{
  "n_layer": 10,
  "d_model": 576,
  "n_head": 9,
  "n_kv_head": 9,
  "head_dim": 64,
  "d_mlp": 2304,
  "vocab_size": 36122,
  "activation": "squared_relu",
  "norm": "layernorm",
  "norm_place": "pre",
  "norm_eps": 1e-05,
  "positions": "rope",
  "rope_base": 10000.0,
  "rope_fraction": 0.5,
  "qk_norm": false,
  "attn_scale": 0.125,
  "bias": "none",
  "tie_embeddings": true,
  "parallel_block": false,
  "init": "uniform",
  "init_std_qkv": 0.029,
  "init_std_o": 0.036,
  "init_std_up": 0.0415,
  "init_std_down": 0.0415,
  "optimizer": "soap_variant",
  "lr": 0.0147,
  "weight_decay": 0.0,
  "lr_head": 0.00621,
  "grad_clip": 1.0,
  "warmup_steps": 200,
  "schedule": "wsd",
  "decay_fraction": 1.0,
  "decay_shape": "linear",
  "final_lr_fraction": 0.1,
  "batch_tokens": 262144,
  "seq_len": 512,
  "doc_mask": false,
  "train_tokens": 941600000,
  "steps": 3592,
  "dataset": "wikipedia_en"
}
Each number is 128 + 32 x the weight over its row's rms, rounded and kept within 0 to 255. Layers, rows and columns count from 0. Numbers have three digits each. The size before them is the row's rms in percent of the matrix's.

# layer 7 MLP down (transposed), 2304x576, rms 0.0415, rows 84-106, columns 288-431
101:027145095136107152212154165111138146168174118119117163130092125041118092086110126144128123130156103132101124142084123130119147120165124124149083107114134142172178122137079121132102170134148136153131141114133169154128162149127084099155170100166151127112117077157136087154183137097120124117120136137121137063103092111131089142178135139121136133117106089149115107097095131117163111175117136118131136170151165128099125145105129123123098
105:129137157093151071110125134161117136173117117121096159117120099168123085127061118128119131141161098121137121144117201120085161135129165083172105203123096131109062128163060133093121104116125062153127127092175148174128174116141078084104151160127142102117149154134144095150090124146172106061178066104159072080079154106119201102109106131125093136119163102154199139123124086091153043111197129099185128106133151079126136145096107123119166
100:147082172052133172170122157165135139152142136118137168110115150127114160146189119107116102175125140141107123135164148134102153174069071130160150135171118121146168145127095083180188152171171164152162141147149197119098137058174124094138105141097127070181178139168174114114182143169156142039127146046112180142102120120091213157117137125163144167108149113113079122124125095122143151131103144136170147143098144139116181078078146185081071
100:149144089184090111063105123161076155136147123163141118164123151118164091147126157123112133149177084131140138089122138204168075177092167165160143062108126182129166103149163170120113171152103134164115136171118146152047111124130122157147157112159079133138127106067122064200142137112171129165171086147124119138146097165102175174126123109160120160084105120105066179103130151146139083048129084149113164133180103127108125150170176096111112
103:153128153120114112157092152086132101083146078087084168107159130079157098153125084130127101143125146129123157127160088100156104130132120164162074175082094124095139065139126168142034112130098131134172110142173185171128108113160119119126169129146236139105134151111215104175090092218126143104147132078134117118162097156149121188089160180149154193121127093197185081112189143142112121126154082007102120127149106144150100122130103139102143
088:159112202148095197144156125137156126104102110134143104144117087138094121065111125114118166137166126090145134070069157098116169094112165122119113122131101131165094130104133180164139153145126150139123168139147150139106177154121151116163158107129085104110116143179116098180126156158150153097181146147115174161079127075093175132113155103088121068097050117163068084119153134124154083084118135119196157195149121084171185092116117125193079
103:145130149143168150121129161146139111065101096146196164101140125184163136149160117127087112102115117219163157139151078162094089141121069060149056123185135072104198133151127159161130102192130138107133098067128157141158135154131138098173133157129089116158060180134161150103123168146122086155134149119164141170064067096124075143139149105135152116210122141154133141139149127166135139091128156183133154145195093147117173140082066113143139
100:109116149099075180166124130112122137173127169121125088114159118117116168126124127168126179134094157112104080128138120122130149126117102118102122106149088124153128115105120078046027093098137131132177134197121142113067151110131102164138101124111133107129115134188124108119096123091080147121183100170149140151157148168080116148161141125135126135130080155156140195106142133077142115069108117139070148108145131080200070186125152185139120
102:121103130148150139077163151144097137135071106132149107138183167136125159148178146166177117105080143083177120172177091107159130140136102083164139103117102125138183123116037178133120234117154123106110121143132161138098085140164141156122143113180111098134114137115115204166164132160094146164125196100212157167164089142167126156114119095106216156081153158156099125118120129162185184122105176119104133122120175209102099153159035108180096
103:066088066050076134113087092199127180105083174138121144160218146142120105173097156099115116162114108101129171059165112128103155108152077096165151150107088090120178114131150158163098121187131154161142174110149105181124136134086138097114173088106109099136084141136120164096042124069196127121085127126106131176114129101145119130098111125153093111090100086116080112167154150103111136145123116135113150121123174153097114104137129140108147
106:106123123135142084210115078197116144109120133161124191098117147193114139108133170125128153126160112098115086150134146138144138132113107160109080164161193103175131141106112172148106137150165107095081114084130092145128171139121153117108121093196199150130139132141118056150116140125153167144126126152111155101094110164181077131148102139119183130115164155069133137081120140185148142112161122165117155137157143118126098165089118132081139
101:111141095118123091138147122144107160136137141137149084120162151191144058137120171164151139183133187131095125079064110114100104115098138139128151133103195184133087098124176144120169160105108166123121139091118120119136134075122175120168091141159135112189192114072132159140156119086139111099155180109150099110137113094172057124095117132118080174139128126114154190207098160150113052104117091123131154150166127103122100100139075094132117
108:126184059063127093099108135131144122113137099139172127095170168128128114127161146135146160167141212198099087089171134121120095120142116141117117171093073090137161139060110169088111100135137107128121107168134069102142116129152129180090216079090102101185135076153118120122142096146126166141131127194126091112144181047103100143115058108143126139070102147110086101089154165117150086117121079158108123186134162125133107160139125112138128
107:105120196112129202179095092106102173100114168126163128111117137113074142136184124161131168140153085197145148171132137088139108160195124139128156118134074157117102127116119130114161099130080170152157117151122117124084173170158088039121173100107104135125117191143075125130070157176168135099165077068137178113132139136088044102208119109111160144128089034157203157166129131125098078114071166167147162134129132127102156135108103116111085
097:148151055158087105120135081119121118132086086141076125082089089120132126147117079134118180140089184114098181106199157124115103118139125145082124076123101183135120156088106116061183152093086183129164162112179079138103179123140059146117177120144048130137170120155040143119039149118127118133118103157108099156114090122133107126176083156150085127118107150150123138170127084130126123179137142108085095146090123141118166130118154090157168
101:136121130116180101093121141122117118088108097149129166133101177147160160138163140160158177137077126124174200133134145106109089137176135087193140156137077107137138101139121177104065093116160138162142079137098142172167092118122197174090122166138140141136147118110132153113112110113153145092117168127115203148095049165135187080163161164182153092183143118097104119101089119107144139146222116126135181178084106154143073128149125112166133
104:110099197119136136127149123168130093143108114133101179103159138106115125094112099164147143165107118094083139148175152107145137073171171102113154086149150127074242152121101148112141124121127110124170122131136109162134135173116145098128181129171112138108139114160124130085085143160152118115166089077133097095124052135160142168091134117184171143087147152088148148098148102128148137162136114142127159095140120121158118119067074135109144
098:142146162185084123140208099093188106141120122111188155115117072135149125046170141138151081105143137151168114117148121135131156116067104097085110157066132160151045079147100092051045096112142163191145151135163113060123105111129136103114086103154079022115131183146157107157115125180152169081116141123105117087109130092119193165135126140151184120122078118052158059094131106131095149182127122120139140123129211123123153130154165096124130
099:121107161103128105173092151099111125126152118137140163173179067130149087191124183135128176088120063114098097095155143122172121125074047135132091135111114152120100082093117080134112101134155125167118138123121113128075153161136143101128081134150177109138170158098123156184100092064132128144120090155172161129182125119094139170120152151135101151106152169075172127115097144102152144115095112119053137146101125073057137123128137129074175
096:153089118078110126144143138161049125159125163130102083183128173144167114162119126104139146113094133076116175126141188110117169133152141125161137116073108091198132119140112106156154110125131151114090129126090143105146163072113154079149111129106104161145116150103095190134115152173095133128102146063096127156117113138078204152058177101086142145174104095129180170127089156110042149161084129099161090125206131120157084137115194093145124
099:118114101155139127056189100119157044127103123146085116137100126130172134091106150108110115094092178123145183129137112132131129117181177128170122084129149151121096076160064168130176132083069110092183138103157075084164114182141098150076077126145134112110119162164088162094154037112124141093084150132075174146129082152128140120125140164112129182141146140109165101115121130049135128108114107090172107109149118204066103186196135098137061
092:170062126115170119177124096102128153099145110176133104124178082152140132176161130146142114098049110165094179117147125163107108061119121118120146089094145111142123097100075173158148084127139112137130106107172078067111072135139126112116137152159116140036114099108138112135129149178119172110076174059100081113139132149143132123056082157132103120102146144102106141122119165125129089155224108107106053164147073161169142179133176133094162
099:141115127146129097120185083110181158134083126128111071088116145096080121138120133110233158158121126135127178051104138108119144101164155129130123144093114133068142106144112132077124086121150176089162153147189133112060131134198159198137142156125117056114134152116080158097149168111054139127122153069120128108087179124137161095073083137170079093089122137078195152171124142105159135067126160117136113124139133147098097150110179133156105
# layer 7 MLP up, 2304x576, rms 0.0415, rows 85-106, columns 288-431
113:082185130143188128113074144123169068095125151150164130118099111160089185161053148073092118125123129129099128116160086072172135098121122186146102135126095141087097152135132132080095106174162082154091123110035081145103105084172161100134094153159067148094132127119163141153094129089090126157140099199054102139142147136121152121160119058156096027146145190093227125111189124132126127105146119110090108093060121113117104131114193122111131
098:151097171135115151130082170118086125131145088208091078106097104132130077109101116102147186115114117233144133146142103141097134147132091124107125092128148159103112113088114108173170144079106099103069127167130096166139172120062121076140137168096092132129117141111111127183105130129124149097100077095062118116117178154068090138158081143157111107163162105134091137121150173110141124150123100109160127176126108160102192220160170150147076
105:140144085131093144111109073112107086084137130096116068132105124107066159136156120133129151128153123127093122180188150071176126144133153161116138133107178026123083106167094133140115093136086117144103101141204121112088096079075100099158113156122096138106090170132172123153162151143100091125151132103133157130126088121124174151129070103095088176107070107154107117117107164076047108184096113137103165116144111082167107178142146068136153
100:110133124122116112108114077175144118091117145165102089143135122145135151155121087120091112061108121158181183150129102166090167132099148095142149103171138121122125134141097141104127111166177137158137122168144061118116147153100080106160162156135181158130130058135122178147077080145157143125118137142161165172071134095073115140099075071099092093108112150131093090172111176087143092122157165080101106124123184087141108151146100088120114
091:118139088132135130140081132111055117091119152150141153122099128121155116106184060102237163151115163151087133189162132120130135135161137167094131108093127165103103162148093160143097142155126079133172046149091122142171139122116155167115106167137113145207133123135096155129075104154128105092166102149140087082158118181149120150081097137096164121101103130093117106119108126100167120139141144105159117056124131141131171114097159148144161
105:131122111105161161142153154184137129111113166065094092065081178145097119106098154120102113187139075098088129125156144087157104167115144117186101132136126113199119131145122062131125129128106120133139134112156151148167112124126179117147090120118176103192121175156178110086164179096106097121095098126099080103112130110065148170133154189163157116114156127134091067111066166097153113180145128059205144191185113158130133113080047116108134
098:199181130088146159107148094132168108139144185099104104173072142045108092090139132139113119129137154179118133087112109097148159114137137119122118146101096089135154100178145087156135125170198166122107123094067137156118117103059128104076057109119149071084155113102136115084123114109091098146138112104142113113157145123171106128109098115120162127060140180167115115140147117095113111133084151155143126138198140146190187108125144111134161
099:152114143107166139109154079130191097135133095113142162126175125107123179150125147132059172138198170132183119128134119155131143130108101112140132095077055076166111129117156172150094170053149162123129143173099142135111175145131122142116117125129142137061131159126152132167139137097109102148164166140115184171119185163140184063112112117146099059137085108151154125116167130070155133102113159142138177077118119144145084104125138082091150
102:111146159104173083184201109099090046127160128111128122100117126107176166072166081156123108101128203151136180174130118132121167067142104110126099185187110083106088093063087108114122143190144126171140084141170124141108111184154184093109169155127115082122110154098121128132187132104069135144155095172147107147109089117136090161157105085147160182139111101164157095107110079067157138109167160069120081070105084146178084115125131121097195
101:086108159117158102162137119090104089147130101144096112142086114120096104155139116113123124171140113119138127108173100092094145109172136139127147088162163093074122104088113158151075114175118137053154160094127149144104126120122100137144112165112103167114100127156164140083030140147096125114137149179182145134077104070102130165115095112162109138139105080099132140117090135168161161155133126108121194147104150106095065094073140119105138
104:088153183153092119125121122134101136135123132128083143119117152128103098073142102113088108113213146125145055165106129181127192146197128063113112113121136128097101108177216149138105133103129147154186145149104146188183171098081152127090102125113113160075078119140019144114111126140200138074122102096173132167144067159167088132142189051114122108098121125124115146086100134096184123156103121159174147123107132148099060111180166131116149
110:138161086103149113119115118066176080177099076097165077105171114129129188122203072124073183099178095117116106115101138181173086130091200093067143161148142158135178164124156063110139069119165116168111161154134088140162168164076100186158142135137102146124136103192084152139145102108128087127091119119069102119163146118115181123084074141071118090129097163090087139156117139100138174131129104126157127116156118074086090127102119163123128
105:141074153179219181095150145115127143064201145088168078142156158125082143136138099084122094099180138123172103131156152156151122194109055102133111172064157099170105155114123113143116139189132180065136163139071126140179153110107103103165127128115141136131127114147151139111140120158136153145152128111141166128069177105137116121153147121128101114137174085102202173111175085111170110108107174110102110133125109134144107151091073108104132
097:121115131115142131143121048155138093161130068090078174049081195110143111174163146080195163117115146106135163130174182156157096125197092156099122190165103083122169129149070114092093137079162128114177137101129109112078126138133197130085080142087147078147176119133140159139110080130075125135107088054140092108123096159131203180118118171188143142107143134094125150195148094070192099123131120133196151114135095133095148075141131159101177
098:154140175202146205196156101135207130052143160097109151112102123174154118109102129099120112124170116128179113127128124157126123141154108183094142124119159074115090117174130170084061140153111127127073124116155190132142120134098111100200137088105137148087126114155139082099163111125089114102077087104107102125143140084110122160138094111117084120119085159100168153138086132136125123131187113169092115096178179101111110177148068197138117
103:126134139181209159086107114114157122078094159083097106118093074144170040114100145142124122147070131125085119147141129143128165105168165138060176118107148113122098131093152145144120149142112113161113142115177093116127175127117141091113105145078124150048199080133098144109146101147139117085117111112115074149125114159142089145134116130158137123125116159128121102107084176149141124079172111139142178100135054109156131053037130140138179
114:152123177101142163182147116100137117130169125101136133120094114161165159153087165159145169116112127133116118099098066160178149166120146157148111089111089131122148072231173148087048136125131119131144120126157141131082144106162128082119091110083108084104101126177097125113171176172110055143152148194139059137099117128081138091145101145228109141158074079100120119067150185073128152110136093137105087157173093107131089161137084135137133
094:111131124113105075114152137127134096154174123146125147075102059155097106093140123116121073106138104149133108125121121122106161109096129182066127129142129077107140087090090158134155076109157096094129157126169133094064146187109087131134173141082090112163160144179130091149124142118039153144101133159081076113109129145080095172151101115136096161138145143116154177158166169114174092123113177171147162112161121134105075159070197131132149
095:166147106108113166107154161105107151098109136133170144158169168125142177171159118176155069221091091161116133123116124118160107169159100125071135181122100138128113190165200089143106172129108131143095160167139108119161144049095161126168131133140147127123172121113127136157133151164178125113149195109113117185124141075165097186122124124097082099122172113099141129154129117098105148190122122130050114083125146091080176129122000177156056
097:124063139132063147126137100117114127120146187106105115152131067095094203131202181131095153082124119163152159125178102142134092086157116164131118088148100148172153129118107140165065120042095110155063108131051164128121104159080120162156114100116064152176147188148145102102138156138148079082137125163122120092147098134071145151160112134150184140153162130097113108162126085062183125129153135131142173120161152117111143137170155167128079
091:154167123135130096112156115111145124087115116133121154139140174137130143083164090172172141133139109074124082081120089124092112219127128129180068179160170084160107084163106134107124124142041123118188096052133129191127149141138117106113181155109142204194148163118127121151082111162111098122173113153127184151154082128142055164165152096131139099103120070190124138131138142156091128156149113170151149117138166125138131133146117140130178
095:128114136126073090084102089147175100155091102132080074113113127143151058167168147168075066152094158168107129157172106133149154147133143159097154085159052129113118132077137181121107137121096108140091095137140144079154180159113144121198143103187165135116079127130200137121057114109081150114155145143149174131047135109142045174135172092159096086136139076092136149188098181122120191177151140127142051150139177104168140217132147091105101